Part of a small language model's weights.
Size: 9 layers, width 64, 4 heads of 32, MLP 64 SwiGLU, vocabulary 5603, 1.13M parameters.
Training: a variant of Muon for these matrices, 10849 steps.
Each number is 500 + 25 x the weight over its row's rms, rounded and kept within 0 to 999. Layers, rows and columns count from 0. Numbers have three digits each. The size before them is the row's rms in percent of the matrix's.

# q: layer 3 attention query, 128x64, rms 0.152, rows 0-31, columns 0-63
# k: layer 3 attention key, 128x64, rms 0.156, rows 0-31, columns 0-63
# v: layer 3 attention value, 128x64, rms 0.178, rows 0-14, columns 0-63
# o: layer 3 attention output (transposed), 128x64, rms 0.0933, rows 0-13, columns 0-63
q0 081:503459508527488462487519485430531515523513486514532466501514467509520506509518460496501487478479514490487439493499492542476464443491482500540501503486480510506500501489483507486463461555496476
k0 118:443495535529490472503537480491483523526516485505524473495510476487540510522464461478472533483502491532484485475486559494516476533445512520477510505499496509486471518485451499469457498530485503
q1 091:491533504514487488489501458474532516513476481510535447484530502485493531506501520502470517519493480492470474473467493540474437496450454492519493446531469503507474505467526497459492480507508506
k1 115:534483530526495478489528494505486498492492543537524493461562482494512544530469454496502483506518472532485467475510499534495434521494504489478496491521480514515436479469513499486493522515482513
q2 101:471504498529506492503476524491483469437467485513462511508473470515467553489528477509459503482504522499499512512483451505524459498494536539507524495504558516505479528529493519508460484481540491
k2 078:506517517478479498521511493476531555548484471516511483490516546494518439507524553502518547523510507448515499506468517460485481475501525486526487493499502509492482477469470476502523519536521535
q3 084:525526459498523502509471521539514494473462525483508505500556488508478498513522494524546523501503503486515525529501487489474517496513553545549495487492530505539492491489522469459523499464558475
k3 107:516522478475497545522495495543490486469520437499450508503501505526483499490518473540527490518478508469474545522462462469509515459494475544506476529492504481523517489542514527505501501482531526
q4 079:445521531521474514495502537516514475524467490473511522477531455484506456497505488531525511488489498483511503501478509543484537460514512485546502483521510554560531502517516490534531502489493528
k4 106:548498479460554520528494506528493489486499501489480475506480528541484503505530522501519442507493573476533513502498533455494507519527506511459483520508519487518473483547514511515515498483486462
q5 099:482440529551496474491515487469518482546522511530513470481499466511499501535496482471458526464504480525487455499513511519512465479467520530532525510500485523461478517471474488482464490514486524
k5 122:519462516507477467467522486458497530514523509519521495506469460442543532521479483480487506467498478517473471478515512537526464517489502487476516495519462495442472503463470483499484494532486521
q6 083:531527456449486493518485520529489535534462540481502499514498498500525471529498541488566435477481465514481471507480472503539497519493486470512489487496509485512494504464517493515486466513520519
k6 095:510489540525471516452499497454512480485532529491502481497466494495492492496510462531495512482574525531462494490510552503498470533490516499490524491531473509441477522463479519515481477518499511
q7 089:453453509481481507485502493485535488500506455445532479526485526459551488495517503481482517543515533501497483498497481526478479442470502488493538477484499502510467488480467464487460470506502513
k7 087:522560441506516506526482494557554481499523494490508500489490493505468528450483509543515480511494467490497529484489476490457521522536505495517455498494510521510533510504480522522525488469485462
q8 085:488503477459507487507499490526505491516538502491507541477520522555479534497516449472532503499519553491479462457527493489511493489529501477489485493496458525487489468482493522545529497457512553
k8 084:504522523524483498497482520508450528496487477484452486491546505465495516477494491492532484523498515523512564519522549487522521464513517491545511473461479473542513501516492464502469473495498452
q9 103:528438539517486469521486503492547483499510501550534476507529457463525527522465496495480496493458482505502469481543473502496478523509467508544521464513467493499497518485485474518462502496498475
k9 110:513536464509528522516470514525472486473455498458459504492518553512472470452530516513531474508472509451510511507470503527485524470517483497518464530522503470497490506529518540506524503462497494
q10 103:497502472493465500468507495478482439505481479496489501519516509499500502501542466513491494502505455481519459482514530546482423486510454521494487468476523474537478489477483484475450507471507486
k10 087:479536509513555526545487483458477486480526553511490485525479504518472503472507519484511490499498484470501516449502462483501554489521513483495467503452468526506477517533537505507508481549496495
q11 085:540490486503500481544501497474454529502479535495489502470501531504465493487477503495523498502494481540509548484483491468529496490507539474550479488465481477558497499540489508500549515528457531
k11 079:489470495498466509455499498485530534479510529515461501487509508490487498515534460482465555503481525494494486460512496507501485563478509475507446539508501431506502466491509516499478523510541509
q12 097:493531505505482511510532495507559537528520535461482513504485486502520518462508507501509524498515528495497543500530492448543504508500492498471533526497458544505452475502453526529529468501524473
k12 081:471501495474473528548519491461481495492497452526482504489551521491522474539478454479505496510494476538496516499476549507475487484516530492528484547505534482489558508523492493484493484473460479
q13 087:501514496505493462505501494567530518530503510490491519483501524504531547519482526542524502497487496522482544492468456494463479511514502488559515512428515513506547497528520497487473511488472502
k13 085:482497513534476480487491478503500516508472434512508511517504478484494474492506457513484537492488528511523494482528536516464487526512548514450494473537483529502461490520451550503468474499528533
q14 085:478489465527466456487509467453476513502488532502550505526485498490512533520490491539530535464484480494486455484494488514473502491476480465504532498501478476479477522430501527495495488520456487
k14 097:516518499487543527500466515533490501480469488522435505521537494537455446477509529507500488492533487504516490506479473485500539456539484535496478474482521495513536491507509518529529529480538487
q15 090:506520479485513521498496475471524481443517524475470478512515516478502523477501519523503472481505475538512490488497492469527515536484486472468509555516514535547496490514507509454547472436473512
k15 086:492479489500480507549512486463483562527519479478478535502501464537488482476478481487445490495532462498499484544496480482507470498456509485500457480479500486487494507442488460466467496493495499
q16 123:512550490482516512497515483524501516494518566486490548521474542541506494464502531522538478544536500481504520534492488492519525522514529502482497533509499520502500486513505519536549525458537482
k16 080:458488523501493510490475460491480521510502454457508496512504487514499463537517542478470550463480496495494520480462518499556512501478487556501483514479498450496525508485502441488474479514494503
q17 099:484512503517539555519466526501467503502481484468461509482513519475485470504517495529503526504516511467531538514485486482528506459500509493483528497510520466470567516571513512499533478494470489
k17 096:498516487491518497521513510517464445467486531525482441478505491501499513511506506476493470528485508458493498500484467558488498489521500543493441520501484501557459507470520498507480529525478540
q18 084:539552508485573509493517487521530499499518489510483536522465518556480485498501496525496473536492487521513528523499464515516542473496465460476478508486518531509521518550509497496503497476462517
k18 100:483497480493511470495481480514490456478513500459485495504565503527442489472516498480479501526535513510516501494448497500514515492540516533516478522505510439509501529485546526502537497470549496
q19 077:480509473489516517483483506503476472480453548514525527497536491484512487479516543502524437542521530503496527495450511526531499514523508462444507507499472490476508483527479523499494503463497454
k19 080:529519516515521508490515472484505498513512472501512453464471487470514488531509470498525545481469462506512489502551506486523499533462503502518489516490472508492459521443523491494510532525428535
q20 093:528463484509476529492467513533463469489499509501512537525479538439545461491500500511505516535509478518479532542544486464507520521530499502482500520537465489502532505529487516514546517505490483
k20 079:489500520487497492485527530509516523500524494488529487493550479498508531486490477494543445509530483493478465454496512526530456485479523508469494562482508470476459509467521524495489528508446515
q21 071:488464467530486491512531485487527488545476491513524470491511472511494507533516525456466485439459484530483481515501493553514473449454489508529487483524480540528499507508492496471486474497520510
k21 140:512521468466494516513479503522523473484495503471471501511502520523475481472521512512540486542481546484525527535508480471464558465537480516499482515493529481542546523516532510503526504468540504
q22 082:487470529493473507516496512505465526515556532509503465477476516478544533513493476543455480490507477510478507511534541518474526499520527510482479520498497491542451526471452526532477493501476507
k22 078:517509550456500521520512493544505526475502503496512550543546497518472475498491502460537465533500518497497523515461501480477503551485473497560507504502466487532502497486507513502481463537506484
q23 092:510507517462519459486504513478514474499499477469468531512476470536528470476517494495513506572455542527465509529505533485472522531523529482498502565500525484539501494496506479523496506516496516
k23 085:493524490518527497524513515508480485538549500478497520508508509485455506524499536553519488475496487462517506504512536472497534535465521527485480525525512475531515529527426500494494503549529480
q24 102:512510487493527516520484529535476469513520477487519521469507533483463473500453538498510495462460476463528509519548534468499488497472502490472545522491520535459512462486523548497476519501501514
k24 100:482458544519506460491544498537494523509473505530481496496478499543529535516531476492488458495507506543490534494482499520484519449496475523523470576491494498503494528457493484503503526512507503
q25 092:500506479502553517535500501497496447485512523496475531537528496540484478509478525500491499533502481475517508486514490475456584463531485512481502521521490451540527504468509486520502496503474514
k25 118:535492507514488462476509471483489524495487556522512482479511477466542522504457503474497504476494471502474469476485517516496471535480486513461523444523464518480483506459449481478465509533486489
q26 095:474473494471500466500485518505500529519514503483500514512524512502405490510521478490493519538476495454536494491473479506523508532506521505469512498526475544515487520497513521489501513454428510
k26 081:492540513477516539522509514551485504532503513469502508473493480465518502494508520416496497456520513465483537497503526506484482452481495451500505507502514497492512487492502434468493524530483515
q27 091:513518468497470496485513487527508525479458477492475492484486506544495483487505498506537457503470575519489521495570530531483542498524476444541518495516475515506508506497509508494465502488508520
k27 083:482445514497464505478500520485503483512520491522514481483455544460502548472459495465507512461521490508534497485494502493507503524508539543531530559469489540522511498478473513488509493493533529
q28 085:507525470491460532518503473521505450523559506501508515489464491527496486485512470527512497546500472454490498575515516470540509513452500494526498505466462467507498498518478524506499508504510480
k28 094:467508542509523477485510489469475514535520521532509508535546494473536480496468491484498534475493514545502502460518504501484480518536478502513522525534437481494472525490466474511494451524490535
q29 083:513468520470506509519526462493453501564476538476530502466507508506513498496495482501528471481505529442499507480508493502502520474488485519495539501479557462520509457546532454484505503492502510
k29 082:512488490519459493482484526522503504505541506499542523518499510440551511497501487520532490508475479552485489542549504505463535510519489503496501474534439522457468470505498506477493496510479473
q30 091:542466549524512483518470549524525490506489576488479496469497498479509483511532526510501518509499507534484492484490519505487524502488451457459518475488475478466530535502524530471489524509514512
k30 089:493502481448493529503489512512517510515475475491501479525521529507454491505518483479471468525478503494466552492511475515508509571514478557475521520513505507509452536524516509517535532513458489
q31 095:537538513550509475539478525508531465470502541539504498489480538519503498498502544456484489509494484488499480498513504498482515521525494479477506502486554572485524503495514464531483537512489469
k31 090:453489491535508472467526478500513557544503480490557480575501495473523479490492495505491473474508489481487478479477528515501509508442512503469523460530514501489491497487495519486503479454480500
v0 120:521491500484510508511469515519528512475498514549495498530503520532502504519538461499492485479577561498496478463495508534489486498504462543569503489484488476508520531521478481531484495518508519
o0 125:520487496483509452459500468472507509488495509515481485515511489539498537506519481501518466526522542521508484491455523553475479516477542507512472506496529492525528482523515422492470486499542482
v1 094:465498527521520471503557521441483508531490490469505489533503541494506523502493528514491461522478512527521509502477510516468546513480489505499517483528516474510552504475528536487506468553537515
o1 100:491486532484450467501477513519487476515476530497488494494526538480498479489523501496481525456433478480484503522519478549445465522507512504516519449514453512495479476488473539488514490477514491
v2 088:492536497531516491523489494476507528473510559511465494477459536500500533506478456508482485546464473535490462529494490483474504497512548532500522492561477512496467505525489500529521478514522482
o2 095:479501512551499480492514498512526500543486571496461471503474511489500533499468498511543509513466499520488502529513464525466490518554494470489506514486484493435537491514533539508518507515517507
v3 100:512517532526465518506465496498519502486494514501513494496487505520543545544529498530522525571481528532473506479483467519501485488524458540453474475527509481495521466476520503484465470492507522
o3 104:521486540523514474470476495521468541480494511495482483484505476568513530519505482501532510507498487555468471524498509471461485521518520493473516494530505513506486453427502494508549498499501514
v4 095:531448546528541514524525494488498506475489556523492473494477531499484476454508536519506529503524495493528493505478471516496519536513464487476488491531489487488461561484507473514505486524516543
o4 103:480492500485497542509492449499458497528498502492478478496520514514467528501475465480524518559473520500487522491475504505534482569487494535502493492526428470504476507500507516490456491510500459
v5 101:501519483537494495528545475496450502505486508533479475497523480468496498465459524498456517536512501464538523481488476528495506518487545526532439512516467483503507469522498487524482513545501528
o5 109:464498534473501520536516503531498475538493495488478460486513512527514487521490509532472523494497557501487530534499539467511509535503537561515508502474458477496538486529501543505529481510541502
v6 094:498482492464511535447492470463486474563479499449502488467507519484477491500532484511503538492519527482502542534480546510510489498503432497479510500494489497482525477504499461494513532495460495
o6 092:487477503497455537477506481516491486520478481522532521461498482496461473500542523517526512487548482486482487522527520523544488482485459479451464506506541487541483465478498493518512542475481476
v7 100:489520540518507503561527526481491571519486511498485497482535456450496514519518497519521484494519483467482466495488495529519493526498473497510461536469516471499518524498512496550535501496542483
o7 112:486523508505489478515501506470515522522425502484517509525533492486476495559514480521492528504460545504495491474502516538450501510483474518481561465498522507481508505472506476450484468486510492
v8 106:497509461485477505492519454506533435492511471522518466532527510479502512475505522532450536510508464494491519454491499472522515540490515519456475484490472499510472521513519476501513495554501534
o8 117:481513462465498530470497494530484513484535476496440498496482513503499481493506494533470538494536476501518529500497496469498508557514558547482510530498466480537488516521457542528521514505503518
v9 091:503485464510509511520535478520524531490467519463558530524526462471481493472466508523498466527490472532486459513512518466497497483491545502479499503547509465481477493470492511525506489471472454
o9 093:464511527520530509510507515465522517503498492474504447449507493475499474472454481517474485468477492485521465514516475490489498456531460471492521515505553504509487542503449534500479479512467477
v10 091:501505514512475493538479492527539481478499510527508497481508514515537567537469481455493507473494527487489528487444530501455513512515484485551534443506476520512528499465503493517467497499505482
o10 089:539472506492483502481511535553515464434534543518491504474485508494561518507494500484528507487487506499538499513503545513462524544486560516507495485501500480509490494512491517506478526452504492
v11 085:534479483513499483463529512518550518454544497520527499546483559473507469483518515534493480503500506506495523485482495521479533500504540503503550518566487497485502498472480526484516528476518520
o11 087:489457464514502511479495509509450501487558466488504467496512532485504504447489421509508487492458508498500515489503482491479458492478504509503461557506471480513479509510505504474512458511501536
v12 064:512505483526497496512502523487512455545511487494505497473516519479460499461486517495496516508523465483479481504503500494468450440523565499490521499494511528505487535488504522514451464472567512
o12 064:522484551483517535505501521486492487508512552500464463481472542442501486458502507484480504520496539507498554437502468463484487521511502488505522500544524541516518519500517521494499490501494522
v13 111:498524530511479510497476474508542516536503485468481492455485504505474508570523522519465532491567547514480516490492493520534505565511512524498516507465486500506478478531507511518516503514526489
o13 113:518510499503482500479473515513525495497481451527503496529500515495502478553523462538481457523552512556506508513507499538489460492492516524487525499512515498446497491498536507575533496511500511
v14 129:503512513510502551492499499506499467516493478491476507551496515485460487510517516522495457480466515504559503455489553519532474563473436498487493520489489517467517476529478504517516490504521501